Part of a small language model's weights.
Size: width 128, 4.24M parameters.
Architecture: LayerNorm before each block, rotary positions, biases, untied embeddings, attention and MLP in parallel.
Training: a variant of SOAP for these matrices, 7612 steps.
Each number is 50 + 12 x the weight over its row's rms, rounded and kept within 0 to 99. Layers, rows and columns count from 0. The size before them is the row's rms in percent of the matrix's.

# up: layer 8 MLP up, 512x128, rms 0.249, rows 29-55, columns 0-127
# down: layer 8 MLP down (transposed), 512x128, rms 0.26, rows 29-55, columns 0-127
up29 101:48 63 39 52 45 58 78 54 52 61 43 36 72 38 59 57 42 44 58 61 67 53 28 27 62 26 39 42 48 67 46 34 59 50 80 52 28 53 64 42 54 52 53 77 44 49 52 47 43 70 54 58 47 53 64 46 18 62 40 43 49 35 42 59 58 44 56 58 51 57 72 44 44 50 65 61 69 49 29 56 45 63 44 56 50 45 51 75 61 52 34 77 42 37 62 40 44 51 54 53 50 50 45 42 44 77 56 46 63 64 36 63 45 34 60 61 57 45 51 41 24 47 61 56 59 55 60 36
down29 102:25 54 47 67 48 27 68 48 40 70 49 77 42 48 59 62 50 61 35 61 52 34 78 29 60 39 53 54 50 71 51 57 30 39 55 57 49 61 32 45 48 44 50 28 69 55 63 47 67 71 65 57 41 46 55 52 48 38 45 37 71 47 64 52 57 72 51 67 48 51 56 33 55 61 39 49 57 45 47 40 50 50 53 38 40 51 31 49 56 43 38 28 56 34 44 52 79 48 63 65 23 48 58 33 59 32 52 48 39 59 56 34 63 41 49 36 51 50 37 34 33 48 66 43 50 46 58 62
up30 097:35 55 72 45 57 67 49 26 55 74 51 51 66 48 47 55 55 39 49 44 66 56 42 51 54 36 47 55 40 51 47 47 40 49 32 39 38 52 46 49 47 52 62 42 48 62 38 63 63 70 29 32 39 51 30 51 56 67 75 40 67 38 42 49 58 46 34 45 50 47 53 54 67 61 27 44 54 30 64 44 33 53 43 64 67 47 77 52 52 47 70 53 32 47 57 42 42 64 50 59 39 35 42 43 52 53 45 56 55 29 79 53 51 63 50 23 43 57 43 54 41 56 56 52 96 43 43 51
down30 098:44 49 68 60 64 19 66 59 52 39 41 67 62 57 75 56 31 33 50 51 37 33 54 12 66 63 64 60 46 66 39 57 54 59 55 50 50 55 42 55 52 61 43 37 53 36 52 49 35 57 51 37 60 70 45 40 44 52 34 42 48 47 38 35 25 52 39 65 46 60 40 64 49 29 39 40 49 34 62 62 46 49 57 41 52 53 39 27 66 72 62 48 44 33 61 38 51 36 57 70 44 42 48 69 63 37 31 43 60 66 51 59 35 41 63 46 56 47 38 42 58 50 61 59 30 66 49 40
up31 101:29 46 43 34 49 77 56 55 45 40 49 47 62 64 60 29 74 24 68 76 33 55 54 54 49 41 52 55 45 59 55 44 47 29 57 31 66 64 29 46 47 53 61 45 43 28 45 36 36 51 35 52 69 55 63 39 51 51 41 58 44 49 49 38 43 65 70 55 58 54 64 43 48 47 54 49 40 53 34 44 49 44 47 59 34 44 40 66 43 17 71 42 48 47 58 55 42 43 35 49 64 35 68 47 63 44 74 52 37 59 73 50 53 51 66 70 32 57 45 50 48 50 29 34 50 37 40 42
down31 105:57 29 65 33 47 47 60 40 45 46 27 42 53 55 53 44 40 92 44 45 52 62 47 39 27 59 35 54 75 59 49 61 48 46 65 43 61 56 49 70 52 57 38 55 64 44 36 53 76 45 39 51 49 52 50 31 53 52 38 55 48 54 47 68 57 60 59 48 52 59 57 31 54 42 65 47 59 39 57 28 54 39 67 48 32 70 40 38 54 49 63 56 38 68 56 63 52 63 57 28 50 50 39 39 36 58 40 52 65 58 75 42 67 47 31 32 47 69 72 40 64 72 37 46 35 61 55 49
up32 101:51 32 54 35 47 58 52 57 76 69 43 41 41 42 68 20 33 45 65 52 47 57 68 66 73 30 45 41 34 52 59 56 38 66 47 25 58 77 42 41 40 57 52 61 43 58 53 51 48 33 57 36 53 43 65 60 39 67 65 64 47 52 37 53 37 59 33 45 50 58 47 47 43 31 32 44 49 53 52 56 64 53 73 49 42 43 41 55 48 42 19 59 52 45 56 39 47 73 68 48 70 60 27 48 48 48 60 28 48 53 70 50 39 17 44 46 45 51 50 51 40 55 45 62 58 49 50 37
down32 099:54 24 48 44 40 64 58 65 44 61 51 49 57 49 55 53 52 60 45 51 56 50 28 37 44 47 47 57 49 65 60 47 42 50 52 66 48 64 35 49 41 45 48 38 58 46 69 64 49 53 41 63 60 54 55 51 40 68 35 59 64 46 71 54 57 63 38 59 52 35 38 72 61 65 68 37 46 36 34 45 62 47 38 41 53 61 44 73 57 57 51 42 55 58 40 78 45 49 27 72 39 49 60 33 39 52 70 59 31 76 51 38 51 58 62 62 66 57 29 33 49 20 50 82 57 39 49 72
up33 094:38 50 58 38 36 44 69 68 40 49 30 43 66 56 48 55 18 50 57 66 42 36 51 67 70 59 50 61 40 34 64 45 27 42 37 29 46 68 47 50 65 53 51 63 51 48 41 61 50 62 52 22 45 56 51 60 73 31 56 44 59 48 33 45 50 39 43 32 48 57 42 72 60 41 49 47 60 27 48 36 32 42 54 57 64 51 54 55 45 65 39 56 41 55 48 53 36 60 50 42 66 65 56 45 45 42 41 59 79 47 49 47 33 70 52 47 39 53 65 43 75 72 62 23 43 51 62 45
down33 092:69 38 56 67 48 44 41 35 66 52 43 41 58 56 52 31 62 49 57 53 54 54 32 36 57 43 56 31 55 57 50 61 57 55 55 60 53 52 52 39 46 61 49 41 45 58 48 36 52 37 47 12 56 46 47 49 58 62 46 56 35 55 72 43 52 32 44 49 51 33 46 26 50 47 46 43 32 53 66 55 60 53 43 40 53 49 54 48 46 41 48 26 70 58 39 48 45 29 43 69 31 47 53 31 34 50 58 48 46 36 47 73 56 45 51 54 50 50 99 47 34 31 48 66 59 48 47 31
up34 091:36 64 73 49 43 69 62 61 41 57 49 52 64 64 37 39 57 79 58 81 48 41 58 65 62 23 49 66 49 43 77 46 47 55 71 46 49 41 77 54 30 49 43 50 45 50 48 40 46 49 42 37 46 35 59 58 50 49 77 45 65 47 45 60 46 34 58 89 42 48 47 35 51 66 65 42 49 26 53 42 57 48 54 39 49 51 48 35 62 31 49 34 32 43 44 55 46 55 57 49 57 60 54 45 30 54 30 70 57 41 39 57 50 38 51 62 46 37 51 29 68 53 56 55 53 60 48 50
down34 086:62 39 56 66 38 45 46 42 50 44 43 42 42 50 43 16 52 43 38 39 44 50 56 57 37 58 38 62 64 44 25 46 46 43 55 66 58 55 54 44 33 45 31 39 59 71 62 49 44 58 27 34 55 48 70 65 36 53 20 40 38 54 30 46 49 52 48 49 48 63 55 65 56 28 42 63 54 43 39 53 57 43 23 42 63 45 48 70 25 21 47 66 52 45 34 37 55 65 48 66 58 41 85 50 42 41 61 42 54 49 47 51 47 83 35 44 49 43 35 53 45 59 59 51 44 52 54 49
up35 100:48 50 64 70 43 42 53 55 59 53 55 52 55 74 45 55 44 34 49 72 56 41 64 57 65 19 33 42 66 43 44 34 42 52 51 74 27 50 51 46 64 24 80 30 74 46 60 58 56 54 57 57 63 51 42 54 64 62 49 51 38 46 42 44 41 36 63 50 61 60 37 50 42 51 67 63 52 41 50 44 47 52 62 64 49 55 36 69 64 44 54 52 43 54 47 46 51 63 37 58 52 69 52 35 37 42 54 61 52 37 41 41 51 46 23 64 26 46 73 54 59 51 61 50 86 63 62 37
down35 090:32 45 46 47 51 57 67 63 80 61 42 40 40 54 71 64 39 74 35 54 44 39 48 46 40 54 63 50 23 48 42 55 57 37 72 62 22 60 62 42 49 48 53 47 52 54 49 49 44 35 44 47 57 54 54 52 50 33 53 75 53 42 59 40 67 59 43 59 46 47 47 40 56 81 37 40 62 44 43 83 54 44 69 61 31 44 51 44 60 45 50 34 44 58 40 50 28 44 58 77 36 53 32 30 65 37 41 36 53 53 60 63 57 66 67 50 41 42 52 33 60 52 63 69 51 56 41 51
up36 110:53 62 36 66 48 50 45 64 67 55 65 41 31 43 49 68 34 33 60 45 54 61 38 64 47 61 50 50 26 57 32 65 43 64 51 27 40 32 69 32 39 38 56 52 66 47 23 45 46 59 43 61 47 78 42 43 45 40 55 57 50 54 40 53 20 57 66 48 52 59 62 49 51 55 56 47 61 46 29 64 57 50 43 53 45 70 64 45 34 36 50 53 54 37 43 73 54 53 37 70 39 52 51 29 65 65 44 42 70 69 67 50 45 54 65 47 54 35 47 46 71 30 41 72 65 49 57 44
down36 110:36 57 51 48 41 40 31 61 90 45 53 51 59 28 66 43 45 38 69 34 38 59 36 55 48 56 67 56 57 63 40 56 66 59 47 48 37 42 75 41 63 44 48 59 55 54 14 67 61 34 46 70 54 68 44 37 35 57 61 62 42 47 43 42 38 44 42 72 41 45 60 48 44 36 42 43 64 45 60 34 62 56 40 61 76 48 59 52 41 37 60 53 51 69 45 57 40 43 43 65 45 58 50 37 75 43 56 36 43 46 46 56 50 53 54 43 51 69 75 49 67 34 50 71 35 48 49 49
up37 101:70 75 44 54 51 79 42 71 47 56 56 50 75 43 63 26 53 13 43 45 42 46 41 49 64 22 44 41 64 37 67 40 47 68 45 53 48 77 46 51 44 30 66 47 45 56 48 57 54 58 26 42 57 57 29 37 37 59 59 38 59 69 56 54 35 42 53 37 51 65 42 64 47 43 59 46 45 56 48 45 68 40 45 60 61 30 46 43 47 33 48 53 55 52 36 40 59 52 35 40 46 34 32 47 66 59 44 52 56 64 65 63 63 58 63 56 26 64 46 62 57 50 43 44 50 49 53 56
down37 101:59 55 48 54 48 26 63 61 65 51 46 49 69 55 46 58 36 57 44 55 46 41 34 44 60 44 61 37 64 57 35 49 73 38 36 63 22 51 48 27 38 66 35 64 35 45 49 49 57 37 56 69 63 49 42 57 63 62 36 52 73 58 60 70 44 48 62 67 64 42 33 60 44 56 69 48 42 38 26 37 48 61 39 61 42 42 80 37 36 57 54 71 71 58 53 56 42 59 54 54 55 60 30 71 61 39 59 47 56 64 69 53 52 51 70 54 66 37 33 52 45 53 44 56 43 46 54 71
up38 098:32 64 51 26 31 66 37 33 52 53 61 33 63 47 58 62 39 46 52 41 65 49 43 55 65 46 40 29 47 67 63 65 50 42 49 36 61 20 56 33 51 38 44 42 62 58 46 43 59 32 52 61 39 56 59 30 43 67 59 63 56 66 40 40 42 63 44 63 59 52 52 65 49 23 62 54 39 72 54 48 63 40 66 54 47 65 40 63 45 48 47 66 62 48 48 41 27 70 40 34 59 37 60 49 51 37 38 36 58 43 61 45 31 36 55 63 35 60 68 32 59 45 35 50 66 29 45 47
down38 102:54 54 42 50 52 34 34 41 52 54 42 48 41 40 36 47 46 53 53 18 25 48 59 49 67 44 53 73 47 39 53 57 51 50 40 38 42 41 50 72 51 35 51 43 53 67 40 53 59 53 45 61 55 22 46 53 62 65 26 54 53 47 90 43 59 67 49 41 53 51 54 70 49 47 29 29 60 44 67 49 45 36 44 53 44 46 32 52 51 58 40 37 44 55 48 38 79 43 40 62 52 63 66 44 41 51 42 63 35 77 46 34 29 64 69 48 54 57 80 55 70 51 39 42 48 44 44 62
up39 095:41 73 64 35 62 40 51 56 69 60 49 53 21 19 34 40 51 33 67 44 60 73 45 49 59 57 72 57 48 33 44 61 40 58 62 37 54 51 35 39 70 48 47 49 57 55 68 47 65 53 56 55 42 39 40 57 46 38 48 40 48 29 45 33 49 27 38 62 48 26 41 75 32 46 53 59 48 48 54 47 53 29 51 46 71 36 51 38 55 62 54 45 60 39 83 52 35 61 47 73 55 46 44 40 48 37 62 39 54 59 61 67 68 47 60 52 37 43 42 54 45 53 63 36 54 64 42 43
down39 088:42 71 58 54 51 65 41 62 35 50 55 83 27 44 75 56 39 67 57 31 64 35 64 44 60 67 69 39 42 58 54 41 75 39 44 36 33 61 44 42 67 48 35 45 64 51 54 51 51 42 62 41 35 65 54 49 51 53 30 58 54 43 47 43 60 58 67 48 32 77 74 64 37 32 37 31 61 41 60 40 38 39 52 46 46 43 57 42 70 54 50 41 41 50 66 43 38 51 53 50 62 58 43 64 50 56 49 39 60 46 69 52 56 56 65 37 73 56 73 56 31 55 35 58 50 55 55 62
up40 105:63 49 41 40 69 62 57 40 35 49 64 74 55 48 67 73 56 40 37 52 22 66 62 35 58 37 52 33 63 60 42 37 30 39 53 59 61 63 62 59 36 46 48 46 41 77 50 31 45 41 62 64 66 48 39 59 52 47 44 65 54 69 65 46 34 81 46 51 47 57 58 50 62 47 62 56 38 46 70 41 49 63 36 41 55 54 44 49 51 47 62 39 51 37 68 37 69 50 42 48 64 41 45 50 35 44 63 54 57 36 49 61 43 39 49 59 33 32 27 73 77 48 41 59 38 55 64 48
down40 108:78 61 37 43 37 54 62 58 51 70 49 59 68 53 57 68 51 40 56 39 62 38 68 22 51 37 19 30 53 37 54 37 54 46 58 82 55 45 51 38 32 47 54 46 54 57 47 32 49 63 64 45 55 38 45 42 49 31 45 37 53 61 36 39 48 37 40 69 32 78 51 22 42 52 54 42 50 62 57 54 51 46 28 59 49 61 56 73 45 55 54 59 54 49 51 64 43 45 55 48 59 53 26 58 30 62 74 56 27 35 65 59 38 57 40 60 44 54 44 50 51 53 54 53 63 49 54 62
up41 107:44 63 65 50 36 48 49 48 47 54 42 58 60 65 56 65 32 33 46 45 65 50 62 47 35 32 31 52 52 60 58 48 50 37 59 38 56 28 59 34 44 63 57 55 46 44 49 48 60 28 63 36 57 50 64 44 56 50 68 50 55 34 59 70 19 45 35 57 61 54 74 39 57 54 46 45 54 30 69 66 43 38 57 63 66 61 43 31 43 45 41 41 31 60 46 37 74 77 36 43 44 35 53 35 52 57 70 64 72 54 58 56 43 30 54 48 57 55 74 44 56 40 52 51 50 62 25 64
down41 108:56 52 34 48 45 54 55 39 62 60 41 74 60 61 41 29 57 66 42 52 40 32 66 32 53 56 45 55 55 40 49 48 53 44 28 41 59 34 63 56 58 60 51 40 54 70 32 38 44 68 41 45 58 62 67 49 43 55 47 42 49 60 13 52 70 46 59 41 50 53 41 55 65 38 51 64 61 57 42 57 42 69 41 52 45 51 56 63 40 46 53 67 57 35 47 43 42 67 55 43 57 48 57 52 57 40 63 48 51 57 53 43 47 48 36 53 55 60 00 56 32 50 50 65 58 48 55 07
up42 105:68 51 77 34 31 57 35 27 41 45 52 66 56 45 52 37 44 45 38 59 44 72 67 69 52 49 50 44 47 33 48 48 32 36 63 53 53 59 63 38 27 70 49 68 66 48 62 56 69 50 48 37 39 58 47 57 61 62 65 45 63 46 39 54 42 54 45 63 72 37 40 52 55 71 72 32 54 38 43 46 49 53 65 48 64 44 76 57 42 46 59 30 43 56 37 39 43 59 43 59 48 49 62 47 31 48 47 69 57 51 48 36 22 52 36 70 39 56 55 33 69 31 36 54 60 46 51 36
down42 096:48 48 66 41 61 39 37 47 76 50 48 56 34 55 63 66 23 47 38 52 42 32 51 41 59 56 46 46 52 48 39 39 53 44 68 48 54 49 41 55 44 42 45 44 28 44 59 43 40 50 39 10 40 63 46 46 59 43 36 47 67 52 69 54 51 57 60 54 55 58 60 52 66 46 57 28 75 48 78 85 34 49 38 35 30 49 43 28 54 47 53 66 67 65 53 57 54 51 40 58 60 59 49 56 62 35 36 52 34 57 70 56 62 52 48 45 40 46 77 46 50 61 31 48 48 55 73 40
up43 094:72 56 42 61 61 62 47 57 48 55 27 52 28 64 30 45 37 47 46 57 71 54 30 53 55 24 23 58 34 37 53 59 56 49 71 58 46 52 36 39 57 72 51 52 48 45 45 24 52 54 53 63 49 52 43 58 68 50 52 41 53 50 58 57 55 62 21 38 50 68 36 61 44 66 41 64 65 39 69 63 59 25 53 57 67 46 49 55 38 35 52 53 65 72 45 70 42 59 35 38 36 46 60 48 50 48 67 37 38 27 50 57 58 31 43 49 50 42 70 52 59 65 67 47 50 39 43 40
down43 097:28 34 62 46 36 34 43 53 47 46 76 52 25 40 65 53 59 55 51 33 46 44 56 44 43 58 57 39 60 52 72 51 44 64 64 37 42 52 65 55 41 50 36 63 65 62 56 73 35 51 52 36 42 53 57 48 64 59 33 58 67 38 69 53 19 60 43 51 52 73 43 52 46 59 50 67 50 53 32 36 32 45 47 64 61 40 44 46 66 53 59 47 41 53 56 41 54 40 62 24 56 63 25 65 54 54 30 60 52 52 41 27 50 71 50 26 41 50 66 46 56 38 67 58 57 42 65 37
up44 094:64 48 80 59 47 62 41 49 54 45 50 65 52 51 31 50 60 36 42 54 37 52 53 54 37 51 77 57 51 66 40 71 50 52 51 45 36 54 41 32 67 33 63 53 45 57 56 45 51 55 47 66 39 36 45 64 33 51 42 54 42 55 35 61 33 55 71 32 35 43 56 47 54 37 15 37 51 72 38 55 28 30 76 52 62 41 38 56 32 54 58 48 40 48 55 49 23 55 49 55 56 57 54 64 49 37 55 48 57 55 49 35 51 80 55 64 35 31 63 50 59 34 51 39 37 63 60 29
down44 095:49 67 18 39 59 42 48 44 49 44 49 56 37 45 46 51 44 55 55 44 60 48 35 40 49 57 49 62 56 68 52 54 61 62 43 62 39 68 50 54 60 44 25 45 48 44 40 51 57 61 56 80 56 64 50 52 73 65 42 33 44 39 55 49 39 54 46 58 48 53 69 57 61 53 59 37 71 30 52 44 51 23 59 46 40 41 31 38 37 38 44 22 27 25 54 53 42 42 36 61 38 47 73 81 60 50 47 68 76 48 45 49 50 56 57 56 65 56 56 67 40 46 55 21 44 51 58 60
up45 103:46 46 30 46 40 75 53 39 62 39 35 45 53 36 36 45 62 37 45 39 55 62 71 53 53 49 74 44 49 32 31 61 41 57 41 39 63 55 50 44 45 43 58 73 42 53 64 71 37 47 63 48 67 43 64 33 57 56 82 35 57 53 52 66 41 46 27 45 45 49 42 28 63 70 52 48 62 54 47 67 46 49 43 50 41 41 42 47 51 45 34 55 34 54 54 48 75 57 52 45 57 65 37 51 29 48 53 49 50 63 65 43 35 45 69 47 48 12 66 38 72 47 45 29 58 61 46 46
down45 098:78 38 29 47 47 48 55 73 54 41 19 48 41 41 53 55 73 60 59 60 65 63 74 42 50 45 37 46 40 48 62 74 56 53 49 60 49 35 30 34 33 31 52 46 44 49 48 62 42 47 45 70 47 50 57 35 52 54 37 28 38 73 46 52 47 45 52 49 46 61 43 28 70 51 51 47 55 68 59 54 46 65 53 49 45 49 18 41 37 36 47 47 73 23 68 49 59 59 63 49 62 45 72 42 64 47 60 47 48 64 57 53 49 30 69 46 53 50 44 58 51 44 40 46 32 53 60 32
up46 100:70 57 45 42 61 53 43 60 29 50 58 58 36 61 61 61 35 60 58 48 59 43 41 47 59 56 32 40 29 39 79 50 60 56 62 50 51 52 46 23 52 47 62 56 49 42 23 51 53 56 45 39 44 68 83 51 44 51 49 41 53 27 43 68 37 67 54 43 57 36 61 55 67 71 56 61 65 36 46 42 57 55 59 44 42 43 50 53 67 36 46 40 46 56 55 49 45 40 39 62 25 38 66 34 47 46 51 36 43 50 57 55 56 46 75 33 67 50 30 30 72 46 44 65 48 55 81 37
down46 089:60 60 55 51 35 71 53 43 58 47 61 63 27 41 48 28 44 39 33 46 63 56 40 39 51 61 60 63 27 59 28 79 37 57 45 57 31 63 63 53 55 44 40 50 42 51 68 55 41 52 58 26 41 25 42 55 56 52 35 67 34 38 46 64 39 61 25 51 39 35 60 38 51 51 28 52 43 56 24 63 45 52 53 42 38 49 46 63 37 54 50 43 56 57 42 70 37 48 35 38 55 46 48 62 50 60 83 44 53 47 65 65 41 36 55 49 50 61 60 79 41 35 61 50 62 55 43 53
up47 098:49 50 61 61 56 40 37 40 45 78 47 43 46 53 19 31 52 50 54 49 39 47 37 57 41 37 55 66 64 55 46 58 56 54 51 76 31 62 46 29 56 40 43 34 59 74 54 35 45 55 52 48 39 49 25 58 38 48 63 44 54 78 59 58 56 41 47 46 75 34 55 38 38 54 55 43 38 38 63 64 41 42 56 58 42 69 69 66 54 42 43 29 77 53 37 28 32 41 53 58 46 42 46 43 46 43 45 37 72 64 61 27 37 52 65 39 59 44 55 52 47 64 37 64 55 45 31 59
down47 100:34 63 35 32 51 43 52 47 52 49 39 53 64 42 64 55 47 41 48 47 50 56 46 30 29 60 59 45 87 30 61 49 24 58 40 41 40 17 63 62 55 49 65 69 51 30 48 68 59 73 29 46 49 50 69 46 64 66 46 34 56 60 76 44 30 54 57 60 48 74 38 52 39 46 49 58 36 26 48 45 50 54 45 45 36 43 59 52 56 47 44 78 48 55 41 54 69 48 39 52 42 42 52 40 53 67 33 53 57 48 45 45 48 56 68 65 43 52 60 55 61 35 52 39 33 61 42 59
up48 098:59 49 58 59 47 68 49 45 35 68 38 60 36 54 59 46 40 52 62 44 52 53 67 69 37 69 41 67 51 37 39 62 40 48 60 48 48 32 59 47 60 41 54 65 47 35 64 30 37 47 61 57 59 60 43 70 40 57 56 42 29 71 46 61 51 62 33 48 41 31 36 47 57 30 73 45 60 36 36 64 51 48 33 46 51 73 36 25 27 47 51 34 35 58 56 40 33 41 35 39 37 36 48 60 50 50 60 31 44 54 66 26 42 53 43 47 43 44 51 56 78 52 48 63 32 46 52 73
down48 102:45 36 55 39 46 39 68 68 41 52 57 45 67 29 42 62 67 53 48 60 60 35 36 59 33 41 55 72 68 58 63 48 52 49 45 54 68 61 43 49 22 55 60 37 33 31 66 29 54 47 46 50 49 48 55 31 41 47 54 38 60 29 78 53 34 51 57 45 47 51 56 56 53 27 72 50 57 49 42 62 54 45 58 41 58 75 47 33 57 58 26 49 40 46 49 62 50 29 54 35 54 40 44 47 38 55 44 39 47 71 47 33 54 44 55 50 62 33 24 36 55 76 39 47 68 53 52 74
up49 112:46 63 54 67 43 42 48 69 33 70 52 50 45 57 41 52 38 35 66 71 56 73 46 64 50 53 34 46 45 35 69 72 56 54 32 37 29 53 61 52 50 57 69 50 36 31 73 54 50 61 50 58 55 58 79 65 44 39 51 58 52 57 47 54 68 55 60 43 49 51 73 41 59 46 37 33 45 48 49 39 13 36 42 40 49 41 63 62 54 20 58 55 61 40 43 53 44 53 42 61 55 45 46 40 45 56 60 32 51 52 22 31 36 44 67 60 57 58 47 63 30 42 37 43 52 41 41 43
down49 110:35 73 34 39 55 48 50 32 48 56 59 41 53 54 51 52 75 55 41 47 54 39 50 46 48 50 53 45 64 36 51 49 53 52 44 43 68 46 37 57 37 57 59 67 54 42 39 32 59 56 48 70 37 66 63 62 48 38 62 60 69 46 72 37 64 68 44 48 25 32 38 51 64 40 33 16 28 47 57 36 60 44 48 62 46 54 74 39 52 62 66 52 31 56 34 59 56 61 55 31 47 36 47 38 54 37 52 32 73 66 48 62 36 59 49 65 62 56 69 61 46 55 46 29 30 44 47 40
up50 101:40 26 40 77 60 63 54 45 56 43 50 47 11 56 38 80 49 44 56 52 45 48 61 44 54 48 47 48 49 48 50 60 48 18 53 42 71 55 50 54 80 47 55 40 37 52 70 38 47 69 31 69 48 52 58 75 61 60 77 68 57 46 50 49 47 49 50 61 35 35 33 54 46 39 38 51 44 41 46 46 33 57 63 65 38 47 46 37 43 56 64 59 64 46 59 46 53 55 45 45 34 53 64 46 45 47 67 65 52 42 58 49 41 32 46 57 79 63 57 58 42 40 54 64 29 61 59 57
down50 105:39 56 27 57 52 33 40 45 58 52 62 69 34 33 40 66 72 61 30 53 75 27 59 56 50 66 53 68 39 63 75 43 55 44 54 45 58 46 43 42 38 56 59 55 39 61 26 65 53 56 47 40 60 62 39 50 50 36 30 43 65 46 43 45 42 52 76 83 26 54 35 54 29 61 63 63 36 45 53 35 43 39 52 71 56 62 29 53 53 48 42 55 54 53 71 39 45 53 56 36 58 61 33 58 45 41 40 40 44 69 37 58 48 49 46 41 33 43 34 50 64 43 54 59 49 55 62 59
up51 100:39 45 64 34 45 45 60 59 40 71 33 31 40 34 61 70 71 43 56 42 63 39 57 76 56 49 36 47 52 41 36 76 87 37 61 46 52 45 34 27 58 54 48 35 57 55 59 29 48 54 54 62 64 66 71 42 45 50 62 42 55 24 41 43 51 50 53 40 42 60 52 59 44 50 47 63 55 32 43 23 52 38 52 84 50 56 63 78 61 51 47 46 60 43 44 52 32 47 60 55 47 42 55 49 43 59 43 45 47 47 34 58 45 25 54 55 43 28 44 60 44 41 51 53 55 40 36 51
down51 108:39 53 41 33 49 50 69 55 44 67 47 39 73 40 40 46 76 32 43 52 43 66 53 42 44 47 48 52 37 46 58 40 42 61 42 30 33 44 35 50 41 27 53 41 73 46 26 51 43 51 65 71 62 41 50 47 68 53 49 59 47 42 41 41 57 54 65 70 45 48 55 54 43 63 52 71 28 28 42 48 54 65 36 80 38 50 25 67 47 58 47 51 41 43 69 61 42 46 55 63 52 40 42 55 43 45 41 53 37 45 65 45 56 56 43 62 62 54 12 45 47 48 57 39 83 50 58 49
up52 110:40 83 38 47 39 50 61 55 49 56 41 62 43 37 58 53 41 46 54 48 48 43 57 38 74 42 60 39 59 47 61 43 45 61 55 62 63 55 48 56 63 59 61 60 47 39 68 34 55 39 40 51 57 61 71 59 53 65 47 54 59 53 40 40 22 42 60 47 57 48 50 59 49 33 30 35 31 51 47 52 31 54 45 56 46 42 48 29 72 61 45 61 44 67 64 48 49 76 50 22 71 34 53 21 63 50 68 46 46 35 67 58 36 40 57 28 46 49 51 42 79 30 39 61 43 54 35 43
down52 109:58 26 48 58 73 51 33 44 59 54 75 75 59 63 56 31 39 57 43 54 39 37 49 43 34 42 54 51 37 52 47 46 59 37 39 39 45 60 56 61 39 69 26 50 61 45 53 69 50 63 60 54 74 51 54 41 43 70 49 54 61 44 40 43 56 28 58 33 53 49 52 39 29 44 52 39 40 58 31 70 50 56 55 38 60 49 48 37 37 72 57 62 55 56 46 46 55 63 38 38 37 38 50 45 31 41 35 53 76 47 45 32 61 49 82 45 52 50 56 85 62 46 41 50 44 62 55 32
up53 101:36 36 39 64 38 44 44 43 40 44 37 34 65 64 48 50 63 50 52 38 41 47 82 27 39 46 64 59 33 72 75 28 58 49 51 36 50 46 71 42 73 70 29 56 55 42 45 55 56 54 50 67 31 55 45 70 47 62 54 57 45 63 47 44 31 46 41 60 28 52 43 64 50 67 46 43 47 42 80 66 49 57 21 42 53 37 41 49 54 52 55 56 63 64 70 52 51 57 34 29 36 41 51 64 60 43 39 50 58 55 52 49 34 35 49 56 58 38 33 65 55 39 56 37 43 54 46 43
down53 107:57 54 96 45 34 61 59 67 54 33 45 33 44 49 47 31 58 47 32 40 60 64 62 59 60 46 48 39 48 26 60 61 50 41 48 43 57 44 51 59 58 41 39 69 63 48 64 61 40 56 45 34 57 45 54 37 50 40 52 61 56 46 76 38 52 74 60 35 66 42 47 41 46 52 52 28 33 31 34 59 54 57 45 48 60 51 44 52 37 53 64 31 56 49 54 35 46 54 61 49 56 65 41 55 37 83 66 65 40 25 52 58 43 55 44 33 58 51 84 53 41 38 45 55 37 55 50 62
up54 098:62 59 70 60 42 37 42 52 38 47 48 49 56 46 25 42 68 50 51 46 42 65 63 66 72 39 52 55 65 50 45 58 54 45 74 49 32 57 66 33 37 39 51 33 71 16 48 48 51 48 31 53 40 34 59 61 59 56 56 39 65 53 48 37 43 49 83 37 32 32 36 56 49 69 34 59 63 42 51 24 43 50 50 43 57 62 70 49 43 44 40 28 44 68 34 39 45 41 58 34 50 32 52 46 56 50 79 51 53 53 44 64 51 57 55 51 42 40 69 42 27 56 46 60 52 46 42 40
down54 100:56 56 39 61 45 63 69 45 52 60 43 57 54 70 67 58 41 61 39 59 51 51 51 49 41 59 42 32 30 46 51 69 32 34 54 54 62 50 38 58 48 59 72 55 39 53 29 40 58 67 50 39 62 74 51 66 57 34 51 59 55 62 48 49 78 36 30 74 43 44 62 55 52 50 59 61 58 63 30 49 47 61 59 45 27 46 51 53 38 54 50 53 53 53 39 46 38 57 38 47 62 50 38 27 76 37 28 72 56 51 33 53 47 59 39 40 58 46 66 63 59 60 55 31 35 38 58 14
up55 108:49 35 53 42 72 46 35 56 35 56 50 54 49 55 29 38 43 39 72 47 64 59 53 53 47 47 41 47 56 55 44 36 44 47 57 37 66 49 71 54 74 72 47 37 57 56 79 43 32 56 52 46 48 39 38 49 48 56 50 39 69 66 51 51 45 53 27 43 59 63 58 24 60 56 35 58 57 40 43 54 67 57 44 52 40 37 59 58 34 33 41 36 73 13 60 58 64 56 50 52 50 53 49 41 52 50 90 38 34 32 61 52 50 29 49 46 70 56 58 65 51 52 52 56 66 44 42 35
down55 122:17 31 68 33 58 39 57 50 32 50 30 60 45 44 53 40 53 64 62 35 46 36 62 55 47 49 41 67 62 59 60 26 51 36 66 55 44 56 42 48 21 34 38 64 45 53 16 42 61 46 54 26 49 43 36 32 39 70 50 61 58 45 62 53 49 47 44 39 41 60 59 58 63 47 34 44 64 40 60 35 65 29 60 42 61 55 43 47 56 48 29 57 36 57 63 55 39 49 53 46 61 55 37 71 50 53 45 62 51 77 58 51 37 39 39 48 40 65 35 63 62 47 39 47 58 60 41 66